python train.py --activation="swiglu" --norm="rmsnorm" --norm_place="pre" --init_std_qkv=0.0484 --init_std_o=0.0 --init_std_down=0.0 --optimizer="soap_variant" --lr=0.0055 --beta1=0.95 --schedule="wsd" --decay_shape="linear" --batch_tokens=[16384, 32768] --seq_len=128
Each number is 128 + 24 x the weight over its row's rms, rounded and kept within 0 to 255. Layers, rows and columns count from 0. Numbers have three digits each. The size before them is the row's rms in percent of the matrix's.

# down: layer 8 MLP down (transposed), 256x96, rms 0.213, rows 77-122, columns 0-95
# gate: layer 8 MLP gate, 256x96, rms 0.211, rows 78-123, columns 0-95
# up: layer 8 MLP up, 256x96, rms 0.219, rows 78-123, columns 0-95
down77 103:123150108122099145102121108134117115126068115123094106098106102098107139113094088106131111141126161155088099155133121115150106108103119150122102180153162142139132150108101172156123155073122130107150122159157126152063136124078118130136111141098146117143166130110111122124083123112103126124
gate78 104:128136147097138100139147102162159119141103119125103108132106162126115060152122129145127137155159102091140125122117145161134144088137088123114136106101110119167119083129090095173141149092132153134138169096123135128122079107163093094173112161097124121099119128131122111154143123155135145087
up78 098:080115126123117140157117167167156135158117116074123085122115151156115137121160157103097108140170158146156119124088107076147099108100092170179123108148099156130099137132137130139115121109145129076126139103139157133163137107148143140126139148081150149136151148107139098123143145133102131148
down78 096:174125111070062120061107121096128107101074119119140136122115131139113119115096125141154145121116114109164127120134138134134131141096167149140134068119117110164123131132174114087168127149105139153148121153134107111106137126151118128137139158163123172126095140146103116101120123171134130152
gate79 093:103137158148158140119109136139101159122138127131138103153134125112092107152081157136151092122142123124111111094101112150074141135170139131154097147130139139123089109113109139141111115148132185104124168134123133190147123169119137116093120091127116092162126130147069128076108120106111163105
up79 098:133090095103127074123133123131130142120085113101143088120125157153128101110105148083100152144127112123146151112087085177092122117132077136149120141137094131147123084106104119121153089115131144100143143134107143183141136135116105111115145102155123138086109121101076164143103157115140111143
down79 095:134069128164146125118116127110097149115127153116139107117151120119161098116157115165145125133106094113135163130154116158159109140135138110126052147115144151143143144131112093073110178181139137118159151176097129147102154135136120130130154107132106160122087086138109139130116165135120151105
gate80 099:149126188128149156117099183099120101088132121155122180145123122116143080116098130147125115149124086138120101112130135135137131159106126136126129132077132063094086138122114138125131123100144133113160176139118173072117125133127140118142099101142158114104117109103147152143156128103146138161
up80 099:121159107127140115163121126149135122152134157113137118140146092135117075153130140148154150129128101150100124106113076113126156179116117115125111155148126173165132132110102098149122122124073085126101159135128078109135141091094137111067158122113143099149124164097105117111161117126108175123
down80 099:136131105111125164129125110155103090116152114135111146123146139130115096125172085129149129125104160138106099093130072131141139134182135150076164136156090142117127146153137154148155118133127100161102127085138106159151168138179089090106138125135155099121152119165131124118100136123175103129
gate81 103:158098094162128149148107171154138089115139120156087148118101117117130161163121145148191107138121168131165096129092163104107140103166115151111126107107146141118115176133132118135131139123167136177108135082125166121097131112137138109121111135164088158117143158117136098120135156104096121126
up81 104:102112149103133079074152058141098140122152137079114120147108113087135146116146139122146141101116131114085122148119104105138148110149156132126145108103107154154117081131167134156118123121107151113141123111104111086114100138146109095098158144186135121153133130128144145170120126178143130105
down81 100:133119138117105130133149170097157124123139133106100121164143144175176095149147088128061135066113131123102135124109130089079111107101143133118164143119127102137144145132149155177109117104114157127132130118146131163164147143135105151156146106097147114117153169092110136165098133144134152116
gate82 105:106139142136125151164168100114077147100150117114119084149125108140140129133111093083148109182138157108101133137151150183144089156121141117130138165120139154122145085132119130111119128149084112091117167117092135136163140146115150096100102118113157098151080110138099128122119110080120120131
up82 098:106122088115105149084136160181114147125149110175142157110159148130085099140128120114104124128100154109134142109149122149113141119139094127109107130112141138092141122128130147170122112148171167086144201126108141134130119144174164093097094129121155136152140130073104164103127126127117121132
down82 100:104131163138171157106171106088112123132131102134149107074160171124113109150163132138118149115086126107146109135130138153131150068112119169129100090099153121099154106148124108156120114103161136104107113156104126158111145131174102126136114136143170123099098133143100141101124165115172119136
gate83 101:103066124140184118152145146107121118128082143066099113152118148109151141106157125148131127128135137136082170165144088110123149142093132105133191143120163141152136124137140173134111113116116129156124142081113144100103136113121126134087158107123102110120112090164132137102130105155145138116
up83 106:143162132143119107105098121141136072110099121129137145085103085115154152115177159144158141125138086100137116133124154116134109149104091121051152132132141112127106142111117149148139147117133135169139105126166134102143111163122132133082131103144126149101124118093091114150119172098146126073
down83 095:129142138114229121136136105149139120110139138138139154101103099126138090123116133144123112143159140159102154125188133127135132106139116138134133177129147141096134146134138114132088140096157132077134153116135154103087138076184136132141152132156126143105114159154156159147146144140110146153
gate84 102:122151152187110120129125127137161128119150118105118141128133113169143131151124094094178115126088126105129138118088117092113102081160134171129149165116135136145071153123109120150134140135116184147120142076140088134147163119086143165155114147135119140147150142176127114153096157131123127128
up84 096:150135112111122111122184140158130110089104119106128116111141161097133108125071100155090103135136118093145119170128173140137152107068133150129113143113128189125165127122130128167105166148150172153121100149123164106102144109121111137127089121135146157140098148117087128152109135129120155155
down84 099:127142175169125122139173128115110141143117166088124107153119139141090155148168136132182089093096107109132139142101115133103129114129127175115137187097148088146081111115108110104159132126124114098098149109127144126120113135136122145108133131107140150072126138131082138146095143167118095147
gate85 106:134105153125145144130148125127130155108103137132153090101132136116133153096135136172179132102132141127102132095149110146183205094110150074098141067124101090109129104106128158108129146111127119105133106153085160125119169101093109154131121126142124104133140112129139136109089147145141123153
up85 102:124167173128140083147130094106149137144126118109106113155108147136183088096159111110098103087180158158121117117070123126146099149146126133133145144088111146101106155160146114115112112141105113131112113079124150145151122138115103087134144158150152145106176121129129105134126145089109123101
down85 106:138104123117118116159138107119125130136163147152125076136125107101144152119145189142118122143097105099107083118183083122122126132070161124107135108142108106099100141126153134139131123116143135103132130116095140122114183140153161124127138082134126119143098156066110152130186122151136091131
gate86 097:154146134152142146131140176122112134156127080124114100156092154135094155067102147115115130122103150124119126117135113154100087120099147198113142121115173116107166123106120150103138169137133112104130131099114145130143147155151146126150162145134119135109153123138078121140180130168143177140
up86 099:124118161100131135139122157112132126091124194121143104103164154105120136157131118116155109109185123162145133149097070120113126178136146136127078117135144176116119157109123130157161117145151147121109136111150082161123102138137113088060130117110131160139160150120099130146139129125107136117
down86 105:143121110110083085122112129120162085092147137120156126122128115121105126178117125154143130116144121124168133138106114074143104168129108115141161104159099152110113139162136110120119141141091112136130107093121130172104066151140121136172136127125128129134086125162144108134176147168075156103
gate87 090:100138142121083155119152151114131115067098149110117136117134137146152102170120107145121131097130114141148073096163167154172075126116123136132115118104157138122168148111123102142130134131120146084125094106118122104141113097128112105093129152105152161128144110106143109140129121139070167074
up87 089:155104141115162104138115157089113116122114132140120132165119150161116100160156140156132109136125142136169129108128152153102067096134101158109134110177151177137135132123084094126089171135125092119084151108137147112143113144173135115123123110123105140103140145152115136116138112092093190114
down87 089:141129099143124152115153132135113121105112088108127127122185094150120133129141148116107129155142102141092070121122106136127144133156127111087087126134116125142166130162182133131116177130115096125135150171148156112107107149116144162098115128178107112104154103117130086102113181163145130087
gate88 105:133150111139174142128141169103175124114151112117105134107099092146091158143123107108137107077141131125137091111106142169116163123139150139110125149094149110113128136107135134113072118136107106146141153132133101138141142110076149110124114187146093124161171116096133165102131130160119164170
up88 108:122073122105126143130096119106165192131133136148159148134154112117159142141121114128153133122136117169098139158130107149095147164087135158139105085109132098125092162110108133100109148103107123162101123157142160180099148087134103106121111159106132174116120123133148150131131127085095140109
down88 096:133116138173170164124143183131136121118155163152149166119164122131149120153163160120170165146109136134125087171152113101103139112134123131100104138154140126110138146132112132142132137106128135112139098138106178135160160143146140125145108149072174112147166126122112144088174106106146133088
gate89 098:119148104116067135139112121173108111108109139126163093059130139146116111140122092147142115153134127161146146111122169128148149150127142103134110162106139149146140180119128105146136138133126158145125124121114145155149155113117157108123110117155103153085166123122123154124122200138190092116
up89 092:143132136141115124110120127122118142137111158137147115160190159160110161148137129101129142139172155145096146073152146143174124113133141137130097144146132133101110130114135158146084056108181122102126086121092104150163135164150174115103131150113108136121099132136110097092132137152145124138
down89 097:129137109122128131106140134111134090116143160119136145136110102116172120153119139136111188136139120180126148148122136064126129108091105140156040132117149108125115101177151098123128167145129107132103107154171142150114114110138107113142135140096129152166104156120125116148117120118102179158
gate90 103:169111142135115140102113140149128090167123120098127123132145156117118110130121099172145147126103112133137118082151172099104161121187138160096135088159130146130124105075174135155108126121133161129156158115084173152133121160154168119150125138109155140165132097104110142107113139141143161114
up90 100:150126166115122109108164097123083114145123124138110135149124112138148164157115149106169114159083112106167090177108104099111134143131133110148133123146153156112138133134125115119157075118093133140137106141189090123107161115113140117071155072099090110142141160127130127162117128118129140142
down90 101:116141116095121139112105146103123133089118125119112150152124123151129081114135098137161146110107156099093069103138123143111091142151131091123218112158097144100130104128139140124112128118144116112117165104135097127131145137117078150112097165138127069149145125130127143136174082112127127119
gate91 097:154112158131104130131152098140118114111106115149112146160143162101163120134085129138100147129121176163153144099165156104153103171118103121137103111162138138138088140097114125116121132111126119151121085118110127126089144154147146146098106175116120093148093103069128131164159115163091162107
up91 097:102107117097122125152154110175134148159169135109117103140110105152127147118156150138141159154124135132102138143102081121082112108166079118138133179142139124170112126142125151097117154143117106116150102108152148157111131126136186085133168119091106110123119161144158108114172174145124111117
down91 096:124126112090148144120130128144127143165176095077125135101207135148113167149145113151103103111123104134118145163133151124125124113134159179139134091149159138166123129158166137130122127102120138150130115115146123126145093113108177133122163123115115142146154139131195103110106120092142166152
gate92 095:113128094133114113126112150116141123137093098123097100149187092103109122153152130093122163102112106164146112114100095098111102098135108152123141160088140086119137103124127114106067128186135136122157137104124137104140148132189137119137122106097102125154130165115135117135113165148174129152
up92 100:151099114161125124160185098108114117145136145149140143107116123152142092120132138103127123064149118117111166157168121142086077162126108134123178109145166118153104148133140138114143146119138108167123098123139074122104146140146134121146115095104130087081125136146128170112122085155140148118
down92 099:126131176114101135130090139172150142133124097122159118152113112134131166156131149156103176122136107151110130159158136155125133065127100143123121144152123140086130159125144125129122141110173109119195142098103139113137159138108130137134148099110132184111182166128110143129118178117091132126
gate93 099:123141134143143159147177143178104083131130135169138129110091125139166131173102152080153122113130107112145123175159090133100150145116129116151125172122168152135120108104113135135119108130121111117095128162087145132104122136113140161131121121134137201107130117140143093188115149127098114137
up93 097:101135151128151148135141143128068117081061128159143138133100132156164136115126151113111132080119129158067106154123099130121131155133112105148121128180141155125113116124110175150102129107123128144123156060146180114141124112101102111139111102097129113118117097106136124130114138086142115135
down93 096:128132167135161150139129117126122152133129119106167115124151123103125131143119131077117147124103149121172146095092111105087168148104114144117124167095132146114143155120084175082080148124085176157160120131079136138128105123164115143128119149159089107110115118129135113118122155173096150115
gate94 104:157152114140143164125196142135105157111131122156130118132067106145101135110097124137110112126086120127103118137146141121134153154134173143094151103150135120113100113138065084077147155132134102158153117126171158112092161156125109134138127118113138118129137111077113174159131151143119135137
up94 104:091072121141174134108135090120129129126147097107123123131073114161133083143090110135094119143112135098145110100157124144107155155113149107150131141120146156184086139132121147154101118153150123105156126122137174160107181125121124098123112137133137115153145129129168174119139129161120146174
down94 094:126142147126100086127108121111142142152128107104159116170102118154074142172142096117137140119066122152141132158142141130169090140127184140111098119157119153149146141129134127181127107114149127109104121139137134136077161179092134151151102108117124138119135147154110142141116143175120086153
gate95 104:128122156155130084203151127135135125130131085146143107116090111121118110116115103107129153137133140140113148126132157116118110096110128124162104152099130119156116136089140135126133117131122140085152131054112163139133153121101171109168112133156097127173093104155082127119093145152113139174
up95 094:136111128154165078106091161135149112113135109138157140140142095161142125166134155100158148126159102120136151084134132137114141142109112154118080055132130156143120116175152124123135157127086105146167122108108136158120118138094132137120137167113158159123108124155139125110116155119067157159
down95 095:080101177124105120131111101141148132155120143152156127124131136150111116139149161125116126088133138148131169133087130144176151090072113160131147158105121114137151172092074178117116153115134122109131128140115130090170122128109143100115119141131110078162103088126132119124096108117155117097
gate96 110:112157087150142161132146134092104086120121129126089110136137177151138130188120129134125118101187086143145128145126158119159140174123138137114169154095149089121132114081113103120104098124128136143096139142111108126121140124095145090108127149082145145148149103109126101143131160172147147104
up96 096:124145083116121136119140145114109099088106109105122175076134139093139121179113144125111140117131135105167124129111104093112089156156128124146153128149154118158095144134125182104150177168140096141090086135087151121099127102107126144145110181131133113138113129152147095141116133157132117162
down96 101:125128149160125104135115108138099096135123132113108134171137124134095092153128156135121144121145147109129106103129180109116097137174111107138170079115088085126121092142135116134154140172137147104133177124123117077127120122141115151129163102155128130202148131156113117089127103141170149159
gate97 092:140108131142128100127140131119138132120115107145122143162131141097140139123088171112075114171142116130111109115128095166184179163137169164104123154131094132121164160114109107137141106138135178136090124118121100149155104148145070127115152127116108127109117092119137101142160123066139126156
up97 095:153141080146171086140138129134120123151189137158151148095156123146120106178111122083129116112140115129158128117162129156119100140136171148156117122176147140114130116127116156086126128119101091131164121120119158101105120151085128129108119138089164094109133144115131133111128128075133186137
down97 091:088128128132077149110109160122108128123153103124129119146115156115096119125096152118179154112109147129131156127069090142129156124126116124138122121114140137155164114172120161176160178140161155098123157137136130152119127132158089114156170134151112105118140114193145102118147169141099135120
gate98 106:157144111155114138148116129171148179113126184164129150126085103131154150126131128155170088115138141164074140111160121148122170139112138137111082135121113128162104132118092171128125100140112150100139159089121118160116113119149114153122148116080109156094153151137148088136113146121137151141
up98 099:135128116144128139107117140114129112089074123079134121100173152164107139126117099104151117133108166145134112090105141139114138142118102149104101138104162109128115119126127153112102099134068155132098116090143066162134115155114140124116130130117101152080137148161137122091154133117109093190
down98 100:133130116127138146147127153131128184098124108121104140153133102119157075131151127150148171132151122128124093123189170154179124134148166137093094135116155156138120156136141098154160126125148138111127126110137169152128090101196150128101134100120132112151181114140133129163140138120139167139
gate99 101:161166150086115161106114089110117162089129115143162118167109148161134126124146103152113129133126164163160120141126098080136144061115113121148094136096088148176173105135099137144090149134154149104135159117081141144129125128135151144156135122095113125103140111156126161117119125135110138139
up99 106:159115143140137143121142123086153139144130172148121172127081118172084159154140101141137133092100180130170112147146111116107134102098110120172146096135076160107120120123162146139098172148104092096100123110126139114126152110146102151105121122141126135142165155133117160106123127106146156160
down99 106:109144161096140106118129083104125142115111107101105116132138124138130140081136127109089100114114152111158182117124137120145116082137110156135080100123146156150114174109096137146113125125150192135136116123122103164108110129107167120154154102124112151111121047127170148150149116125146115113
gate100 110:123152131164137140164105134142129136145095082135122081095145189142118119134095124152104081109137109161132094144149137166093101104111114163132128121150135124126149126118105103126169133152146154122099161092130129152104163157098140122149144144139126128067155106136122114151100144136168074142
up100 106:118172096097172134111091087141153162173129089155126138126087154106117128111132166168082133115145127176127154183106118151162115086151101122122123113122149110107086120114090135124149112129142144128134155118120170161123122118125113145154135115119101141142164134081142139125109146125123154093
down100 104:132117147114150167144087116140189083115125137137132135117132134096098112141142119166132104095128140157094123120109151129195161135128081130104107109116124117092129162147117151154124158118167122123162174129094155120107160119108131058128125113117111134142145121109131108115191125109132136109
gate101 101:102145135141117127132129131109123099135106132089132138132128133090204109124121129150148160160142132133104162130113140178118131151170138096136113116095099158183126101092144157158141118151056143115173082124083130136139111152140140099123113146115105149132109150149112124139107145138101163108
up101 098:125145137119108127150137163138124120139129146103110100086123156099093121108103134144138145159138114137129072151147122140123112133127143166159107081149138148151156106129100178078130095129115134078087123121134124118133123133158193159132122115128135097108183164144170132088105137123168148115
down101 100:125137136127111098139134118140145122128121130137108132145159143120113117134143089168163122134104185105098068126121118155140062136167095114165164125130113140105146136111151127142116126141122148085117104127103100146135135136133150144121121196109131104161189099190099126165130100125134120129
gate102 101:145131134182142141182109135077082181096115096096122130114158134113113149112148143174134124159114145134122159153098092090129171110110163126110155152117127112126133153133148098119114150161145105135141098122075104160120135114114171137141131137167150115130139130140142125131140102179134137100
up102 100:133140131134088147171120119118092104093138098107100144092114147115127081097110110189126149108131153147111146132143103152100102119102154136109057147112116127154129132152119106148114114145111144129164121097131108098127135102103163141116154101148082111143158103121143104098154181134140160103
down102 099:125151122147158135130138092150122135092141117104137132169096121170149163139142105091090168154122132171124184134135113103108116123118097161146095093087124165111112122109141120115117120119101182144111082094136142144141105095128116148162112131151168109095081107157123098138118119099122129152
gate103 098:152156156123103166176126124127097138109080180092121154124158098124105125159136090144126136072132107131103105113166113145077104108121142153159104120122138129145105127088115112155114122159087137116125146102106137120150112168188153137107173119108136139100124148123126118128113135168140130151
up103 101:112098115141123151156166154122135142138122144082117102102112148122151157111150107109089100116135132106130134143149123115123127088130109136129086148083108141173134137169096123161111153137109114124151191156129116119157110133139134158124148078103135120151124101159167133151080093073094099121
down103 095:125144150133125131114120098144141135150168097171116155138125098136122141122118107153165145113124112126117169136121148121140146138116103107123187118190106123098090166155124136142126143094091115102185098114128125145158110134139112121157085121138150152139154171112153136092184170139157124156
gate104 102:177134134123147147175065129176158097120174133172124110194152103124152147132152101113105111101087104120124134100145122125163120155153119112154167145127143126123126107088127146141166103138115124133142088085079120140115114122124129112127087129134144101085125105124140132150143128110146125129
up104 104:144100111108102154156121159144120128124151113112131127174134160147129145142094133159109167139093125134167181092137118110155123137135162076097129133134121139110133111135170105158143155188124108109085130085119172133126111115128104158131132136145186097129095109106156126138106134100123133085
down104 107:081104159111118156153133117105131131160146128097156071156122145101116054171162127102129140120145135164136116133171173095173134167153123127101142175098135140192116121134096086115111154144133133132120135149129134131110135137134163144151129116143109145124153130112116114096146105117126123135
gate105 100:138188137108099137124095170132145146093135119126122189143111129137128134118125109086065126110101153146109155124093178122133136145142162117148116146093106139153120069105160121133141138146102083109128119132075094100138147137099160112156102129130161130141157123141097117150142121143114115141
up105 106:158131075116107109145118131097111127096089109133134073139185136122128140128110120149103161170115111125150133140150122109118146163122155096092113111121126145134097097107118105099123145186106138114116133118131073143155118146098163112138131140138128088153162087124144137103132151193128153143
down105 106:105102150181122117101172121154114105151163127124106143122139142120104149110133143097091119148155130095103115147159124073136108141095125155150128123157146127155104112115147140118175131160149155135107098085125137158071173128118188173108124168154113117134126122142125157108124119157150137119
gate106 100:118143090136092108123145135066130138118134144162166114104137144119145110096080142144105102163156120139116119091125121150093137109129162137172118128111142167112127086117110136135097153127119145094091158099098108131068127153133175123174116153124119099124140148087113122123130152113171100139
up106 101:107160094116166109129124126116088166137113151101129105162154135125140085130173120157149142097131123103097092150123156147144137121191119152116147129116111106135096114104103144104130142150110117121152116082165175157183094095087128149125138133113147107101162107143127101162106146137121127106
down106 100:100123133117107117138125119121107143158097092144144110107081082133134103112138113155168101131143145117153097123117117124153130152155154114105147137088151166115162134161126141117093147174061112171136148118084130140141141165125118144125113124166120097166161175158102108118141116089128101136
gate107 100:100115140143119123109122115091135130104095150102165133111157155109152116157151103121117104166105127074092081121109168131104115106171147170177148069145144129157134089149140177120136154133183108111122160108133113131134109123136142110123121109143112129139102109164136108104158140148100139129
up107 096:114162141150144102104149107150126152117057121115119125100164123113123139109123176099139143123113137130127110121111156099106167115144129136090133113118141140104141137101143149138067131093103131157132142113168118133123115106093162082127132085132103131056143121136145102165131138124070127100
down107 090:115128133131111139083094090102155098123116110113121088112127146077126142102157125126151149135128128099110135177126147097130089130155181144108149113117170143165155079134119140103130151119160100100130142109125114149114096156100123142147102117115143112087148141184173104119173132150123100137
gate108 102:110151115090133159118162130135096169127122132164133147136107108167080109137122113116181146142126139132065098097156143142145172127102166134117099140132119141115121092130104080174122117135127132103135133150089102118071119087105146093141153132128120132133112085096114166116121146140110131141
up108 102:194155149137122116111187119159141107099137155125090129137106154114157114137129086121137155144133102095178179123159167143133096171102127132119114170110138112126104149160123128125143148124118160145149121103126180140151117103083111083115110130111103118127141099145161136135135115094136145138
down108 094:128134124171091134143115074139075126127149088103166140149103131160153112126141132113102139138120140154153114119156112117103124143164160129108105113115175115126184106111126171107106106132111173145114164149129123123150130111125095133149114094124144109102098149094163158103158155141140083092
gate109 089:172119114158160094161165126080122142161138087123149140105165159145161131102086110077140126170095163099142140130155142113148123090175110115133149106101134111103153126135104164139105106128105130126105117130125138143127155154120148144099151156120131146172119105157156147163143107154104150132
up109 095:121160115101137100143155142165148120150171167136159143124136114134107126130126132106112146128158098107150139154142137103115116146134121115179203104110159146139100132154094135139156108114163119175154139104110142098138112137114127147093125162106146064130104147154133147080149110116086103135
down109 098:126116121106132127126163107124139100095138127089130176125116128159149125104103127093090111103096157127124175133151114138115177102151102114128023123110130138149170096142147102164126135094095159122094130122130110115142137159134139092119147112147129155141117125116128123094149165126137119157
gate110 101:119129141108149123127167128148109130120165131144121128124140163119116148122121148083173115124149170147130143134132122106077123106103123128152104169081149130200110128139118135116146097108150152095087158175126111148095134158120117096150137163128118134117141090109145135136071180102142146152
up110 102:106165145125141118144134114158104090165132091126112135127110147138134128077105115127159105176138112120120135107100113093140153159178122139117089149105114101156095122143161110086121141187166119079084154128129113132135107131163116100144158171115133121130121173119129132128129127155085148145
down110 101:149146127122151150149120141117154135158105134126163083176138140117117125109126111182081116092120115140131093131172113124125134143110154129079147205114131147167154145130109160118170138112132115144127112105141160101129101135132149144096129119119114136089177154133108095152137127133157083164
gate111 094:124099182139107121136151112108130110105099166142077125147167131100121164126132099128142137102128140135109161142137121109133115101126165192108187093126132141147078122105177124110120128110143158084142133138113134121122116103113133121145110136140120135126139155134182116102140148100100180174
up111 098:133090060130115093139118130147130167108114078172106130125123096128133115149112114147118142089123106180144143151147117149173108149119145177120063124138117111096112119133112140119096130132131109076146140130108123135146120108130101148141076121139137125149164137119124120127112181164131130171
down111 100:132103130131155108072138130109140131086133145129184103100138124133129124127154166126127114134123132170107191127097082126140144096135108075118189123124104083123131101150098107154115098153081110106133129155164132123118129138126125089088164142137153138149169127114141140124117138110107136157
gate112 099:141126165135142135138126100130081112144091119137098181131129133167142171121162101213094116112146139153121148124163143155148123130125125098087104138144137133134092108135100097100111163131118075146108121125120137109147125117135131138120121149124100188123112115183101133118135112095151155117
up112 091:128145155131126096089100174128120126199121144161144146146090124114187126125115144136139110078141101076136085115097151136147128168155143125141146140075131123107116115099118096070105097107124114134121141105151089134154121125115126154113123127118074147112134114131123104125162122110114122142
down112 089:139100126135110136133143100127156141154124116142109138149114117154127169144143119140113098134126116143115087152162134135143132139152137139104141075138111145119154095169148108097097146137124060152145126165121117123138184088071119134097168128118141148100197164133091152154120099112133119137
gate113 103:123128171085117120111161154117121128141129110149120116114118148114108142124132148130155130110129129157162088116118123116088125113117101124084073158133142158143171089116081115147165160112151116092164117143121101172132184132089114151111121121142091124151105110092123105144136159155112078105
up113 096:120161093173149098130151111115144151082119153112101145116119136133158108150120117126142145123139085122131129116125202129119064131164142110114101097139134126127136082128146102117100175133137094151087127117147124101101131120113107121109123102088125170109097106162136119123142109156176167136
down113 094:103150106129094093122150090125070096102151135075111127145089150146126122122113128182112101089110115157069130132145127138135137126112136155109188112125107161128107101142119136129114129160149109144145117089169151135136118103132111095171124127176091124141163102156130108137116105123115139142
gate114 097:116149069111134137111096138121140133116121127119147131093103150161178107123112131104110125115128143126085121112122157135084156117114163091104108144111073139117126109173142155191157143130089066135107140141132118088125134129114149132140131125157161128113126171093106184141122139131109154128
up114 099:161085105107139129107133131100191115120141110129122091138162147092139131156158158138131104131114124133145144212125102179104133123105117169132122121144140150163159143154137116116113176130115147126114128140165129164101114125140118104125149136078140148130150126182108138141121125183110135114
down114 097:148117123135129105119161099146159114166168138094111140134180128117119095133112133125150114122111105152124083161129158114159139139114094116093124136122138127147094177136125119105155134120127142154092118079152138115169115133138095100098129122114191111176098151140131152158074145129128107085
gate115 104:134134104115104152172133137129193132109110127166105054127158126130147126136102127134106096082108114140153132094139086154200150142108083140154141147085114123152109123117120127141142105135117157131159138112122133119111142141103126178095138140133138158140136139152119166095090119122136119107
up115 102:145134108097134087157096120140108071132077147171158144158105166115121143122103114160138116145121146138139132138135145135096182134121131110096144159134117141090151146105154139124101114137139141127117144181115147108159133157061113146161173138144101103145111094095141129154144102126145138098
down115 101:153130135147089142102117139157190119161118148088133170134148100150183159165137127122160133140131157087128153161107107116125115148119148100112149120118110151117117135095162144181125131111110136137107134145107107119147122166190102108123151136122161142119157136117159159125073130131117153160
gate116 097:115121112148099094185110149164112120138126119140097120099140098078155135129117141143108149112099127129123143122148154163093101122133101136169170118126154136129112178088142152124174159103184142139108147127121129160107147113149122119160105112153116139090093092107088164143118148152106130152
up116 103:140182121126190124146085131104142113170143120134152074087142145127154133166136126105127096121170133151153123100122140144086110140143109132134140137129097138138134107135116149098106185165136155105117122100097123084134114129109141090084166134149124093114111172137119102138100102111116140130
down116 097:105132133126089111154133147161129113119101127131104148122135131109140149150148126112120132148158124119079128150125105170138090126092159137108114106114120140093145109145132144110151150165102071174107140154145135142077146173064163153122115143120125126133148100069100183101139121110125147123
gate117 109:108172160151091112116112102153122129126159128144127150138080122091130146101143142167125141142104138144162197147171113131114126132146104125156147115145120114129136124144130123178139127160160080112158075109123112152111109122141112087093113097131098146161162146142106169131127135149085153146
up117 101:174101108127185111095144134138142128079128154145152117140148166138107136133140134100178098117167132118149126110119130154151121154125142133103150114147171070156093136172136112114130110121133122150116108159124151140152153158105149100120078127076158159120136131135150096115145118145101158167
down117 104:134124175110080144143105127151148136108106105127126135132140125097160085100135157114115119124126130112100172157121091101078110121093115094132153106170127142142159107151145150120111158131140152102127088059155149107156081137121130111116170113119129097116098133116114128117134159093133111083
gate118 103:165116096109121095147157171125070093095091138121126154143085117112131145100109108086118095095099136168160115153156117127139093127106117128122158169175120148128111139091089125157177131148130134126123110120121131144134113121125115119118148088130117120116121129075151161173087119118116125112
up118 104:141144126098163152095114138118153161154158132162120132083125054153090183113172130134131147102126125099117128141137149156123151182117133135100150123150114138105138139090149132123105115102125139132097141152135116076119153089084130108132145118135127107098090097123103123147117105095170134119
down118 101:184128122094114102167084133179124109108095170201087157138135138134114127106142140135129120120155140128116113143109142144127106125133112109108120131120130139134130151097121096127120119152120168136108119100084152149142128159144113108153195132183137157080133131105120131164125111151140134164
gate119 100:142137159160103101158137166091150165152138137122122129178071118174143147113096139106136105105120165116139165122135114135133154141135129094105183141112160168123122130126169117134107130116127128081088093113106082159071153151106146149120130159111128128139131143114110131129107152129151104113
up119 099:092114150117064131146155114112147142142158134098083160098093118125107171146144144101149108137163119154145123126105155114120115098121128125157149095164113144118127100119152110099107102156142098140142130135141122141096134137170112121076187118157149130137083085105112131124109093108131091145
down119 101:115141146108132120135100158163092102113105110138187147136122139128075145105101142074125085156132127093148135122139144154129114148123127100106092135089121125157141111127120118092118106139107128124085133108181127129151162128099160090114077155131156173136083130140136135163154119151153106119
gate120 098:122135121145102151135123135171110126101071104126101121163134126094134112110112114191117088139119129154151138167109111131193141114114177116126160111085117111124154137100113136101119149143140113135174179102172089158134135159101104128107118126154116119125120156149123108135109148109171141134
up120 106:092172154106131122116115134114139114079109115117148156098156146124125108107150134129140129170150164123126140140123146098156147195166141118117116120113130098113137117150120141140135094197156105084103146124105106152135142112143155135103097144152132135195102171121148099122090139112148153123
down120 108:134143106160107155127162107138108105073076146112119130142125144088105155135128133166181131143161107155141103141132124171148153103117078130143117137076125161132148092101086153106153131171116111113160118120096105148148115109133108168145119143107088098132114148139122086138120140100119112127
gate121 093:123105081126124149114140087120157143120126124133169115098104099168143133090141133166152104125147112145133119141126180149083126097130154145145139106118149136160131151115157130149096112153162122119159127142123157144102152169125160062155128140173154140105131144120097171149159158120117172141
up121 099:082115135162106136149118127099156128143141125084162119119164137154141112135126185127102084097149159136146124117107154136104145154144129148077125110142151127161115144085122152135165174107106152076092179121173124164082145113130114145123138140096149135136152114107135097143114124129116130143
down121 102:150162144108161104093123111113080166140103085106094166138104117122130154153123103115154118119112137124130146158127142086141132111171103116123186135155143098144099135110137130131113103127094101105125082167159091132142131107076116126105130143100121116151110143117086111116105133112101095080
gate122 102:151084127124138083129157128112136109120127148107144146127132147156123113124103150103117115108142117097097103132126111151096147136136155129105182149127154119139140108123153112076129171115153181062140116118113163177163162134151159100097156132103166120125136108104178100132133147102142100126
up122 099:108076175132154084153138131136138156125091165143119132110155152177098165132108093117085085109149117083181127154117072143120159126127115133114132140117132138146151117124114141104102137134148121132122109155121127151138133147109094166111113140110092105145140154131155147128078116149167119161
down122 096:130171116118141141137142120127137153152120146102102102104132144133107136111163121169115143147132134108118137145081132168135149108176096116128133127143115125166157113172122127182097144184127125074172150108126160133143062116107097126149116094132147106147158094159104148148147156136124144142
gate123 098:116134145154118115141109144167107099109166146176144152100157155156148073091094086136147127158118190103150125160144156120111110164160152149117078126111121114152115128126133126143137113131123100116160116104155106150162138146109106126102152166118172142134107143130144132094119129115103153174
up123 095:105131122128162108098113122134105143133100147117137111117115070117111091117118120102112127101167193109110116115133148134130180140106150095128117119134152118127170151086170123090158133167153125138155189160126133130145117132163156126130142100156175143111139120137135139115179132169152113149